Each number is 200 + 30 x the weight over the matrix's rms, rounded and kept within 0 to 999. Layers, rows and columns count from 0.

# layer 4 MLP up, 1792x448, rms 0.0713, rows 1400-1425, columns 384-447
220,213,225,184,249,192,151,159,217,193,277,206,246,180,196,173,233,194,219,181,222,215,226,218,184,158,198,177,155,214,222,155,236,204,237,241,224,212,240,186,196,225,212,181,220,176,214,217,157,223,202,184,209,220,237,160,157,156,163,239,229,265,174,154
186,199,182,165,186,223,184,227,206,161,185,241,159,206,236,195,175,193,239,227,208,217,199,204,157,186,203,212,156,217,211,176,176,210,201,214,173,180,192,224,215,162,177,251,225,238,226,183,245,205,200,168,162,190,229,171,181,220,168,179,249,238,208,243
198,230,149,181,231,244,243,170,207,153,195,197,239,224,173,222,195,186,222,223,226,197,227,195,214,180,152,178,175,222,197,238,175,185,191,181,191,215,177,188,180,184,191,207,143,189,228,150,165,176,218,248,187,169,160,203,185,215,162,235,188,151,212,223
201,221,240,190,150,164,212,165,245,188,204,188,151,159,232,220,144,193,192,175,146,197,254,160,201,263,183,238,181,192,167,247,205,188,184,170,188,206,184,154,182,222,186,178,182,167,261,190,177,249,237,185,208,222,212,193,217,171,211,172,172,175,163,179
205,192,162,183,227,159,223,215,197,198,177,262,209,228,146,200,110,215,199,223,234,219,214,262,180,216,158,225,215,228,235,194,260,211,236,198,211,168,217,164,176,178,190,178,203,165,262,193,193,205,184,214,161,192,200,153,268,140,213,219,175,173,214,216
150,188,192,203,271,135,159,115,165,165,174,186,172,173,205,161,227,206,226,196,117,154,228,170,195,149,179,226,210,169,164,154,237,226,197,242,201,208,199,189,202,225,153,214,194,256,146,205,205,229,239,199,185,183,279,150,230,239,231,202,216,187,143,171
188,173,196,225,208,197,168,175,179,188,206,225,209,201,191,196,204,218,184,231,216,203,160,170,232,197,162,190,248,215,207,202,171,229,174,162,146,202,164,218,171,201,217,163,206,185,211,221,225,262,190,231,141,158,192,215,182,163,146,170,184,188,171,191
186,187,215,234,217,184,214,242,224,258,218,222,212,169,173,208,150,265,238,218,222,183,242,214,214,189,200,187,235,215,187,163,190,219,195,215,206,200,157,169,221,189,168,209,234,214,216,161,190,159,164,222,189,193,180,242,153,216,154,187,234,173,181,217
247,152,193,173,215,155,247,241,196,231,197,247,170,217,212,183,208,128,180,244,213,194,170,184,198,210,147,171,205,177,184,213,219,204,220,195,212,219,206,203,184,210,148,169,223,164,250,154,174,256,176,240,203,179,195,199,181,184,239,188,174,226,220,198
201,172,220,238,156,224,218,231,220,234,180,195,173,211,210,223,146,211,220,182,181,161,164,222,207,177,190,176,217,187,169,141,177,235,241,250,208,177,161,246,198,199,135,150,240,264,180,217,191,175,208,183,128,199,160,235,215,182,229,193,130,221,218,216
155,196,225,244,222,190,222,220,206,193,162,209,174,160,179,211,198,238,182,143,212,186,248,202,221,169,231,181,206,169,182,213,167,214,239,179,217,201,187,198,180,213,229,257,219,195,258,172,209,180,190,197,195,164,209,205,210,176,210,188,181,179,227,190
180,200,232,218,216,151,199,219,210,192,201,161,158,199,188,195,195,157,221,207,207,227,209,192,222,227,206,181,171,227,184,189,147,238,153,149,199,137,139,184,204,215,218,241,197,170,200,187,133,200,185,175,158,177,178,206,201,216,209,252,178,197,215,226
178,243,248,222,222,207,169,196,185,157,184,172,224,229,177,186,217,217,190,237,203,218,167,236,255,197,226,179,227,200,183,208,202,165,211,193,183,211,150,129,210,262,243,186,203,204,189,203,239,162,159,229,175,136,249,171,195,187,210,189,184,181,211,159
180,199,142,258,164,204,218,210,229,206,180,189,157,190,189,193,150,186,175,238,207,218,197,119,208,220,187,186,212,194,199,190,208,197,176,199,229,202,192,206,230,174,182,209,197,205,187,226,210,223,210,163,213,262,218,194,198,185,229,208,190,238,197,192
244,217,226,240,214,188,192,205,213,227,240,252,246,203,186,217,194,177,186,207,229,197,180,186,220,223,207,185,197,182,176,155,212,221,212,202,235,195,215,193,185,206,239,238,179,253,203,215,186,209,153,186,164,232,215,167,164,214,222,205,181,164,194,227
215,177,269,169,187,209,173,182,221,194,163,225,179,150,230,177,167,217,205,171,183,232,249,206,206,186,238,193,220,148,177,194,220,208,207,183,161,219,221,202,178,197,275,212,231,159,220,192,253,218,216,171,181,161,198,209,225,164,236,189,186,138,207,151
196,189,237,226,225,249,221,205,172,265,199,226,166,244,241,272,214,235,205,151,193,234,220,153,215,231,173,181,252,242,268,198,161,149,166,155,204,166,225,183,232,212,203,212,160,216,236,213,168,170,188,168,203,146,154,285,215,233,243,202,216,198,225,169
264,169,181,168,176,180,187,263,144,188,273,148,224,225,119,190,200,208,177,203,204,231,168,188,209,227,214,216,199,138,154,170,270,181,217,188,160,189,192,193,192,236,201,209,144,214,206,248,206,210,213,221,213,224,179,176,198,217,240,211,183,243,188,153
171,227,143,219,179,161,189,168,194,266,232,157,202,175,208,234,222,203,152,223,265,249,185,172,167,239,239,220,198,169,182,227,195,240,199,208,237,134,195,158,142,193,155,213,221,180,302,229,237,261,138,158,236,189,161,221,184,220,181,183,208,242,168,187
166,211,193,148,239,184,228,173,148,166,155,149,162,182,196,189,183,257,128,191,174,193,172,206,169,210,202,190,213,163,166,220,181,162,195,157,188,228,215,206,217,174,160,167,185,173,183,191,198,196,190,209,178,221,151,239,232,205,149,241,222,198,190,181
203,200,207,204,188,201,208,191,182,221,174,181,186,254,243,206,235,189,244,207,190,198,229,230,194,206,172,187,178,138,174,193,207,237,195,202,186,213,193,201,167,243,226,214,201,179,195,189,191,208,214,202,208,281,191,220,232,179,195,175,167,184,227,192
278,210,190,209,213,201,209,189,176,190,220,167,225,198,169,185,181,214,250,158,169,229,173,195,182,228,218,235,180,222,227,232,217,201,224,165,162,177,220,193,182,172,145,204,204,196,195,249,204,162,170,253,235,225,256,189,214,244,208,203,200,221,224,253
219,245,211,191,203,204,237,147,188,194,177,205,203,202,163,183,156,225,213,198,156,222,189,190,221,195,165,193,207,147,161,241,177,197,203,206,222,212,203,214,151,187,259,227,221,144,227,206,189,268,227,170,219,184,229,205,216,208,216,188,253,221,264,232
196,241,154,218,187,215,152,227,121,172,220,174,183,156,153,156,183,233,236,191,203,170,207,239,216,151,269,157,186,191,262,239,237,210,214,166,168,165,179,202,224,223,189,269,216,145,246,224,255,179,179,212,186,172,170,203,233,213,204,157,167,195,206,172
158,258,160,219,251,160,197,189,226,220,168,167,124,173,194,245,195,239,166,198,177,176,177,208,157,169,192,226,233,217,183,230,195,194,196,196,176,168,205,229,235,175,220,176,201,207,164,207,188,192,181,228,231,212,182,195,181,232,201,206,212,142,233,141
148,221,201,163,208,246,179,282,178,200,176,201,244,181,143,151,163,192,179,151,222,229,173,147,157,151,214,208,230,223,262,225,133,130,217,216,207,207,237,184,228,235,202,203,193,185,240,224,250,192,207,179,200,199,195,179,164,195,238,191,246,197,209,229
# layer 4 MLP down (transposed), 1792x448, rms 0.062, rows 1400-1424, columns 384-447
225,162,188,216,230,191,191,206,192,147,152,179,200,221,145,175,214,202,210,177,245,213,200,208,219,236,195,192,178,189,165,186,186,228,197,255,219,189,216,201,265,233,220,154,189,200,169,223,237,200,202,240,212,162,168,212,191,232,188,158,225,239,212,193
247,208,207,178,184,227,220,253,206,199,245,192,186,214,192,168,202,207,206,215,218,202,185,224,169,186,214,221,240,185,198,132,203,160,203,242,227,167,190,239,239,179,145,224,159,191,234,200,182,193,196,240,225,193,183,188,197,162,192,250,238,216,139,212
202,188,181,203,186,194,173,253,218,204,159,259,225,208,168,219,179,220,229,203,217,184,193,204,202,211,212,225,214,178,219,193,205,224,268,170,198,233,178,167,218,204,194,200,174,208,195,241,200,223,214,205,256,201,233,196,243,158,208,192,216,185,171,170
114,133,226,207,146,204,229,233,155,176,195,202,207,154,223,202,184,178,191,193,220,235,214,245,241,158,193,180,185,200,182,203,205,209,211,212,180,176,241,197,250,152,253,250,202,221,135,174,171,206,138,242,182,207,225,211,159,221,161,216,205,187,185,148
212,222,183,194,221,189,219,207,182,196,145,202,195,211,204,211,192,166,146,213,175,189,237,165,237,211,223,133,181,213,220,154,195,195,191,215,235,197,201,193,219,170,243,181,197,189,198,199,241,224,249,162,170,185,182,226,195,191,225,176,143,173,226,151
182,247,221,223,129,263,215,193,219,216,232,212,202,169,216,182,203,173,233,161,156,184,198,197,154,223,195,193,175,209,231,134,195,263,240,200,229,217,214,249,194,204,250,199,197,220,209,187,224,105,163,176,171,184,176,180,137,204,215,179,188,212,186,253
204,141,201,168,273,220,151,208,221,226,258,221,164,209,202,231,185,206,211,208,244,164,202,177,206,176,172,211,216,197,244,179,153,162,186,192,177,237,197,192,190,202,220,208,195,240,203,229,198,192,260,249,200,140,208,194,225,227,212,173,190,213,238,209
219,264,206,180,134,213,178,194,206,195,182,161,172,205,245,235,228,182,216,191,231,231,206,213,244,236,179,167,147,177,160,239,172,191,134,188,200,232,226,220,214,218,244,190,228,238,224,172,205,179,209,180,195,208,166,193,220,208,177,202,205,205,222,216
255,191,206,251,170,196,200,197,211,190,156,193,178,157,198,207,154,178,200,148,168,150,154,181,174,186,158,200,185,249,213,236,200,147,195,200,167,185,161,218,222,148,143,162,229,247,140,171,169,185,204,173,168,221,186,149,221,171,195,215,275,248,206,201
234,184,196,137,248,221,173,209,178,162,141,190,224,197,234,164,207,179,160,231,207,252,243,189,194,140,197,217,223,180,226,225,214,156,159,192,193,220,177,187,241,216,243,226,172,187,217,161,234,190,218,202,192,201,266,141,134,164,159,201,208,213,180,195
259,202,192,153,204,189,233,189,204,244,162,203,197,201,228,162,187,196,201,228,169,215,239,203,216,188,236,218,175,202,176,219,181,181,212,247,192,190,146,173,194,194,227,219,226,207,185,208,165,239,173,180,229,263,140,175,176,197,193,180,165,213,133,215
220,240,202,213,202,214,142,215,173,196,214,237,156,211,179,174,192,192,215,191,227,224,184,204,198,208,155,244,275,233,216,204,215,260,226,172,210,177,190,187,147,195,189,223,162,225,229,203,180,229,184,164,212,256,245,178,203,182,210,197,163,209,209,186
231,199,223,194,215,215,162,169,194,158,229,198,193,235,137,194,217,244,234,134,257,177,148,269,192,202,272,200,176,151,154,179,208,180,239,274,180,175,160,200,225,180,207,205,224,186,213,213,163,217,195,216,205,169,186,213,215,265,168,170,164,169,238,167
196,171,186,144,219,210,151,193,141,230,171,193,206,254,240,251,217,202,198,189,210,180,202,172,177,267,173,228,238,205,197,193,204,199,126,147,186,200,182,205,228,185,247,249,195,151,152,191,210,253,185,232,191,183,149,212,203,160,215,193,173,162,252,205
148,205,158,207,207,290,182,234,207,147,204,223,196,255,204,204,141,175,208,187,222,198,222,221,171,154,175,154,224,192,262,228,234,131,154,200,230,180,197,224,191,193,201,196,173,225,162,236,209,193,192,187,200,189,210,236,216,192,180,189,190,217,194,224
198,232,189,161,184,136,203,182,205,210,207,168,205,194,153,187,165,225,240,185,199,174,227,171,204,178,182,180,205,220,208,212,199,206,180,184,153,180,174,142,160,200,199,155,243,171,151,248,186,210,231,128,212,207,196,215,207,233,209,170,144,182,179,232
235,197,200,176,194,144,187,172,210,224,194,188,167,235,224,222,209,175,157,201,236,158,229,187,168,175,247,163,198,191,137,261,212,172,174,186,179,157,202,204,224,182,199,212,213,211,178,208,227,175,197,266,202,189,189,181,220,145,147,199,197,221,198,178
212,231,163,170,158,219,186,175,187,239,209,183,207,192,228,204,191,219,227,191,200,231,237,188,233,223,229,241,211,218,191,190,211,187,200,191,230,163,227,250,250,217,215,259,160,155,185,184,181,187,258,128,226,222,218,263,108,149,262,172,292,225,237,219
187,244,196,213,236,199,199,160,166,175,155,238,240,182,176,211,191,220,178,170,203,216,153,238,171,187,160,285,154,216,133,209,253,221,170,237,236,179,176,150,164,203,223,190,177,188,268,166,179,244,194,180,168,286,226,241,189,171,137,165,211,264,213,222
206,238,220,256,204,216,172,214,245,209,214,236,237,199,229,178,200,201,190,190,210,241,210,161,147,188,174,167,209,274,144,184,225,166,159,192,188,182,141,243,162,202,223,199,186,258,183,226,225,213,170,210,181,169,215,180,210,146,197,171,182,228,145,205
224,166,170,183,209,207,150,166,204,243,215,162,227,177,162,263,124,222,173,195,204,174,161,231,192,250,209,179,176,244,196,213,215,246,191,166,267,191,201,141,174,236,176,204,210,238,158,171,229,267,196,214,201,144,188,190,205,216,253,191,199,188,224,152
238,172,176,219,167,169,206,200,167,168,238,198,197,177,143,165,224,194,190,198,205,161,173,251,217,256,226,209,171,179,211,157,184,177,215,218,230,204,216,190,212,177,214,172,243,163,228,173,210,245,173,222,197,202,190,128,242,160,188,208,172,255,193,210
198,229,190,222,191,176,252,181,212,256,196,188,170,163,179,210,125,171,196,179,208,184,130,197,147,189,196,171,175,214,140,244,214,208,146,246,211,179,169,160,167,199,157,198,244,263,186,189,182,242,168,254,184,199,196,204,221,224,179,211,200,174,158,197
236,189,156,234,224,215,204,282,164,205,173,189,164,153,247,178,187,188,187,223,214,117,231,212,126,125,215,187,209,181,247,202,203,156,174,216,198,216,149,207,208,194,218,257,174,224,175,176,191,198,220,231,201,237,213,218,228,173,225,181,178,279,193,140
199,230,269,213,182,213,177,223,204,163,201,208,183,152,260,252,152,232,167,219,167,208,190,176,231,217,223,204,194,200,166,222,216,249,149,209,203,192,178,188,145,236,235,199,165,224,213,251,201,196,166,208,163,179,266,158,213,219,207,189,204,157,214,201